From a checkpoint of a small transformer trained on Wikipedia: MLP 3584 GELU, 116M parameters.
Each number is 500 + 40 x the weight over its row's rms, rounded and kept within 0 to 999. Layers, rows and columns count from 0. Numbers have three digits each. The size before them is the row's rms in percent of the matrix's.

# down: layer 7 MLP down (transposed), 3584x896, rms 0.0253, rows 1748-1775, columns 0-111
# up: layer 7 MLP up, 3584x896, rms 0.0818, rows 1749-1776, columns 0-111
down1748 101:485508522556436467526472458506448537533584488518499534535520447472484504511565599467401487520551504483566619509507499559637491475497514533467603461478525534504392459526481523499496549487505435536491513419454496432493476460439541551458557526490439592481495541486476457484526524548586513425536468572446487481525500556512536473609513472525
up1749 101:472454493481481543490494482539520542476422445551469521535495467529471474511497608526512576533540560554486517510503512498474527480549438503545485540490496468498478508489521501504528465614493491466514527411476510450536496490487484564498508392544482502454472521476562463472463507478510463496479522489455502468454460550481473448447485423486
down1749 105:529492490460428522465542456512491536493482564609443507562460507462518472537511523492477511487451588491484546585485475484467413389502532449499541536471460486458503562560525473536586498488545387445546515530504541472585490457552515515504462539523493473478560577529613560532539545482549491495492562498510514482574544445448480494499508487552
up1750 103:482525462519458485567493485500492447561478523529588470461525522522570439452509538406562449495444468463461526469542499480499518479451438512554548530543492541513473464527602525506534453499444462417592446503511520507524466534515541487444503496523529545546540475424434540521519446454519467528444455552470501482504505513490519504527544579412
down1750 101:516538460545469530439482537515446488385461488511475465543553546559553465470503487405441445516483563591562514507478540546578468504578462511455468532455477506508513499502526568392479495510476520519538460531481473551503549514515522464496563495498488503551540529518522460545502521483538563542557536573515527538509452516519409459471468516498
up1751 100:512462442483449459503548502447574608505483465477586530490474569519495476527463464492522490483565502529445515549500530540453530538459535493485448467501522495516493606421549496534514471503550488564465494507533445473541503594525539498530451499498501470479547528458551574441495533479476487474498562554489530487532484539527497519510445548548
down1751 103:535505481545473530503473530459463451510525533450565490485484551477463455545461498518491554531417551530465476523540486458544447479531446553525520487528432507367435516527500548483501530461486507475452521504475504468533434599565469500525473476489488468482472545553538580496529470562460566506516500529507471523502489451467426492424551425537
up1752 099:466490469478483580426427466466509535455495424470519467486462490474453464450551515480492482556471542471467519481512536483559514514497496541535538487553521469491522506478442500526508470525516464462511548495543463497533526494507554462438522473497474469509438445502506525507497508478494475544480464573531487553506559515503590486517463516470
down1752 098:428472456505498467518489533477505478521580528512596461575519482435556532509581609625563494481511555534436546496470467499513455471527594536499492417465535467499484512514526486486504456440517502453546385519462581542521502504502460518518476481501475532503508468526518490547486458549494541536498515434562511492497495523521502405496486526500
up1753 097:436546428530535525539519512495483471519504523514580522483513502476465492438477532502566593427457539490462418447503535538459497481458485540491517478519412508493492522486512520444379512519500438454440509519476486461501555478411447476437513496420575512487549534515552465513446549467458439481457550492468521482501476584535618442452510537482
down1753 103:461509470495504569480510460479449479463512525522454484475505429563504531454510516516463484453499547452542531427481476497536537466508540553446524520518481503482580501426523555552500459503500559488587458534545424544498554458482595546513530526469508521520445497527540461499529474565501479534451566408547553443511463484549514478545495492471
up1754 100:474490480536520474522443521475512497458507499490504442496487480410527464520467522470524478473536491521564420489480483434448573422479477539500471498465544487476549521546528430518575478559518488464419534513512484458460439524518528511554502509499469529514491470537451496458512451573500532483551431429512538462462506525517495494470496564526
down1754 099:562499447535461532536461541544514471508453550493521570493451478542549570531464530480566581475566499558471543583496511514515471463520521541431503538480561456538508528498515560538499527501532525465474484505506477478497531521502537535447458503512494433491433554543481507511443542487468473551520513449495534488523480513565510450427482450495
up1755 103:495434474545506549467484531480498490493528532560534486503501489522482504443524438523535427490483537520519491491527431551534499487489516495510543491559486555532545477488466545503516597506472510509476513546543439494560515480500518580521535565473483518493493516492519504442527562442438557386510491484593480491563448507477519580479461531509
down1755 103:457522546527523428488538545545570462601499533456433548514577502512501529536608440466474479488472511478485503498494484479485500485449531498475497542523492514510402494516513557512439558505433571503493457463524528474451457477497440517546486457560525542519502522447539483483516425578446543472491495485528528514504458454579391458435509540518
up1756 095:471533528543493471519547505577515438439506480532431484407478444448516503452411542523545438492542493537486464526503480512490482475539533495549505479506522414520500416521462522487571530556477515515513448491517482504431504448509534509511492451490467503469463508516454492535519471585480448535550480513503485545532433487483428521508541508529
down1756 102:529450491533472502533433548477491581509587542479504455492447503488593482481465554518529567545534501576461403513558503519435485537502498454449489504475498497535514514453438539488538479526509575469485507482451480457517460590465472499523440542491499475560491455487502594466466518495508614469473498540483502557564548487469521451579517501473
up1757 101:482421551496439493476480450455550552501441577397483507522500514481417479449408440509520536444523517529511473559502513498502507546502513490541535515513437499537471532601546511501540409502504407542487506486516443524523496482439447465457489497487504477529498539485486492531481517390554518450493516511577428528464480532446565499537482511539
down1757 094:528525505501509590583490535537449500485468446554570502502504546527581508484515492499595546493495512449480484586449531530512502529499507488479532505444592510526468486647469449473484559536518488530423545517558540516495504577492534482475549482459531558468443451455377548495505557411561526459529462471388517432478459501526508393503536511602
up1758 100:470583509500537400451457500496432517572512527545535566543540507483425505504471482501508450503532430531524494494515511465474497500440492518492479563517472475494467483537478547503501505484510440521532438487517505524476538478483526462558464524492438546571519484551482514622573483515462419522503514516567496503557512485517595488526416547470
down1758 096:558554489578494556481537550552463594554505523435497484526574491497519472532428601412486452462510529539507517556551553495479524594513465431538511473472579468498482560568514442505500446582488546575626457499461551427460523536522482466567569502451543524517517514521482487485489456560478470550483510505560523474495487526460485419448505531494
up1759 099:494440552508530517570522462436455482482454462489472436529497569441529441472532556536478487500445488448529509443552541464469502548456533489519453477434520499547490491470479543492521514557496450488520479472494490537497544469530559425499501574545477513532393445544511466487474554479503421508516532499489451429510483498430447504534511406491
down1759 100:534512521558494546474509569504501531511507493513537561438521466479506504562565606450558551430622510490514512548432448461484511552526452581548510510562555402525495497427493510537504546537541539525491455484522500506430526509473477522411455497486548504453512510489511466486519480532430533432487499511438515523427454566473485557497536554532
up1760 094:584609437458456535486514518494385478500515425497471504512470534516492533460510463486479486482456565447434479510533546455532485555527563455507409488505461490477511569487471487499481535510505547524548530460450519438544503581451531479426437501459489498518451493473489524391548496502517497518545455543487476480525403503502459549538490506548
down1760 103:511506527483513501550534525604427510500448487597540454466447493427479490569490487486521520489520524466543536500478376473502487438565480527444545502499516514524497483476517440484441483480439508486510429492514453508443526399482439495428537437511508447465439473544553531503500511582500515512501513559533535522519482525520457508516480548571
up1761 097:508403651542539518447466523415530466489513452531496532482547411466523494426460504528482500484439595447544437504486490456466481498502454468535515578416559482521465490520502528504472517500510461473552466517495465460470481577505484553464592481529578503570462486494499464485513487406490505501440506461513465508505468463445483500453544472470
down1761 091:550474473457550520502621474559509529494463552461424465544479538499490504544487466510468469499547457503543497548463538529556467499474490533504542552489568552479475459448584558552512522472552508502523470403438535490477510481483491509510558519484480559511517476495511541487458484499464520599503466499532496455484466450470522504563466477470
up1762 101:465528448528568495504478521458481528460523485517573476545520450421560501499474502521540518504455550541495444519517551543481564511581435449464560500491507531515551518442446563544537489555435510526453524468489513554471514449478483546522358501531464465567463486458473564523446512503499418513495456468517522500511483473552487536493431446444
down1762 109:484510506473526516503480522504563542487561493472481492491529516534485530532562512417509504531472502576527475469461459525475564536493457590469482529449574433520480500525556519580505477504512432535485476528530456496540528555560488537504453492472465531503548538519582467546525532458532520513503551520514565476514470506561454495545464546518
up1763 096:579477560492442493538578507518516495551468539519500541539479434549503412520487506526477494431509521519524498487537502367530439469524510535520445523506520480478471532470497562529469525547519479523484491481500514516449500468484493512505500436535437516515488476509531472526548562407569493554550496453438431482480553474495505637539481534518
down1763 093:502424481549513477478508578478538514547425457518508479487541503513470506470470489537445516491495477544541503568509472513494516588520475522466449495498497506441534510528509470519478446458444505473476499559438491476459481521459526520591459509481505501524447507496427514525512449474442447406444536588479524514650582569438510516499574479523
up1764 097:493498502486488517485542524568501501471531481507568582489577509521555476485528534450496507550523497550455465535503443460524439441470547478537559544471567577592456515546570518458540567510522543493464524526458468571499502402503491448559556553461610575575439483557537519488538442414534574480501397496493517511540510482496505462473509490438
down1764 101:430519495481470550531506517499544552479515469514496443473482539452508502524518504566475508430578502532494432455547489548471515543533529534501589569471486471502527448523493469463495457469505492551613466558474439518450461487513522538548575494510521520476560478554441552518491558532552493451551543594515502582395433567486497495468532529468
up1765 104:467559469536588433501544498535506526478470505488469527491421514478492558510479465512491520516527544473405520464470446442462562458538496472601514472533443514448507525478547488439498587515532490504474416455518470519477562502551571445471569510470481533410504491555423553500541467487542534512556525481480539485450506567552490396559474466433
down1765 104:466518487458434530526547505495589474526492507520456462575499502507464495551489521512403486490494493520552457508464498543550478443491545446575435426439501493490608461483576516535460537506443530507465520469520534495488531495488585447484548561476521533457588531578443555428469504475463546404447553492466548481464566483551559519545559509480
up1766 095:572535490432623440498503491495539539475509480453469509545529521490592515546483515487526454530448507489564536532469499484458438521503542478492446443439505556525508510520466430525478547476492551521556509424526523496532550414496482486523559513492472548512554421471492510485447483501493549536484507398541461508483585528525491516490484526528
down1766 109:511477428469472484493496503533496436512582449487494495403446493502526474520469510546571471522455542465488500464421499524402521380476457492514458513538418510460445424525557510594483517460478536479454465551488476440514411484501499519475453485495516532531458493503442439580562532520462525501493458483532566457430538532507533528446464468564
up1767 092:476535577524520518514540484549464484545524536470467529490427487514494505537506506485485418547453479566496482526500612570420446452474527544531555522551507484519484509517484511441511508454505405517520544553476562574481493412542483495527569516541465518475489508576441524450534483498434510478541574490503509448490496534485555521484512531552
down1767 084:484538491504505522545508502482484534458489507577481511536469532392471505514515539485377493469495499414477486507504541542522527492506484533420463448508515560433467466525435461480531453504485510533582455613454538488583530469491423460496571558413499535480450562530498504534511520554565454493503476496475502540509535509514462488503474444497
up1768 101:525443534434537514492472468463407525456538437436511467535484465517460478507531486546503471522454554548467481495466486471540417511547481527500509465496446519471510387531496541508493459553457471558445551498501436430455570505501489466556477506508554511490457501527422470516517461457453498542476483508555461506498519516479552509468487495589
down1768 104:478484535488531538408536416568494529595467550558476400475511507505461492524473553478483473522445493462503475556510455466443444482522558459555540377455464501493613568504471533540484421479409522506514527556535473452481548443482595445512453434554530587468512521453530470468450479464477500554551511533496537569505540535446460450566565490473
up1769 101:540506511549510448504530540507452501481492534543489534539464523502515464450477576457521451540506468447482449522518532465488508444463503530532497488491569480552466499472535445554489424537417470557493518490526564517433521467455527479546511495524477538508476482516441470530412605475492494536524467530492466436460501602435528540508540540466
down1769 096:438546546543528495515548483530531487513521515482492490432536524460488521484492507571479494476536507443504498517519548546513530493489471504456483502465491477454418525408444588501542478484477514444490567532490488510529537561469467533607487525464514575519471509521526530614495504442469508491409480530552527527439450453503560516578505456468
up1770 099:449504536466550458492485484511481488442474505458568493527516443523472458489501549531492528567523505556504500542509394500498508477446530482458493391524535468432548503510545473529507478584536440442533495580519542496562426470459437503548527494513489455575484417468428564472532500587505441574471466491532510467459452457460464458509439420514
down1770 103:517538475564498515467524497441558491539540448464466428500508476484525577523502570494554599508486414550450508518522478542494534474480490461544460464460530434563517508485530535501471463473461538562405422468526536595463597498511500432457466526499495515497433525536534524505525485444575573493483552502470458564540500533458547472528486479560
up1771 099:532548426489486420528514475505522527558535522615526550547453490481439470503477481549521470511438516525542465488513430553486509530527487557570490457511488548510524557467462440477550465473525495510547557454496523501460488551540499430515477539477505463480447512516541482589477496490529569516467494525439552485533517473414487525481529566510
down1771 098:572481513472488555534486521493501505483528519482515545555493444505470546493486527482484448522522542544547504489481468476485515477544454474569508547502496447448529453531498427505411484428533484470502509466516522545525471483513510507476504492478485472555490477508518530538535502458505456529506576412547528529552503506521488512429501426466
up1772 101:452527504508495516445486500523470517476497464509512497441558486505488524480477491517439410522541548462588500555509494515492473494468496534548538494543445494549478510473465445434510502425458514467516462506549578573547500486497471522596510542474511479572461486453521477529473466508502458504506506495542529497452532489507438548450434511612
down1772 095:441594489559617474559441544441468549527541509489510492497413590521474460526451527526450526506482479524445489528539525488558487484483441420485500511503457416478489447523530477489412472468530417511491462553438466520512506444505623493546469479481549502459522439596523539490457546521411518456497530533504528509568455551475565526532536443550
up1773 111:469466506471532504506506447539524465417507429518544573476509489523488549517462481525512524465481575518519587486459513503520512484463498513491503510500474533481467572541489573454417496468572494503533473471429489479495471501462508446561456520522488476507495557543510522535517519529556484470451541456598535477523498496467505507478537546479
down1773 097:488454525496539473385452476454524521502495508529441536514467558416537604529505546467500494522517512446564523554559522538438448528470548520572546477517439534538497531495424516449512561500519582578502423545499503488410497476505515479472513529470503485449496506476487470489500505545513413487508509489526460466455476497470511463541575533511
up1774 101:489442493451524467499473516445537438517479518476541539444522421460541532432492510502453464511534533547496500495563574499530474449512573464551497497465468445492554518532517406527537530554423502574477497516392523497469463428486518456450549506525564501514461510427523493555507500440520472545377563552513500486567539532513514558571523502444
down1774 100:516616503531430541542521509556544469525510493561467504514522498472553482429516446474524438546515503554625500505524515505500512523551522440518452498494455506513478471560472518483532387557489493532545531608462480435494484441487463459416528488488479492525506530552424563544493477503449419542515521506605463424432502514484496484533557562515
up1775 100:405451532485493542464529410464523459484479467509474516477378519491497492461444509521497483508543473447495470474573548527433445479464502607550470504485477478476516438576500491507522465543498484480471563512464451519530477512564498435486466440515525553549526439468515518525503509530474621482523428514495464520506546408472546548552460481561
down1775 101:503552500514513438468504499600503559486582449521545450553506475506459473465576525549520441556493488521524515533494451523457522538511528529567457530470499508500429471469561505530553532474556494485473520488510531494494503504559499463549482521480385509505492525555522464522412498570472513500539494523489488466445527493480459492566572470511
up1776 095:480495520595601534547458521464499563544501444514491448398491463516482513449551445456493555492449435460440490484541481493551489494526504511473512477481504506521473471491507553448453531514466554497452511505506503548586518515470518507415513562425514587495508484466485412475504519478428525536491475563451521509536484481539548473514472529490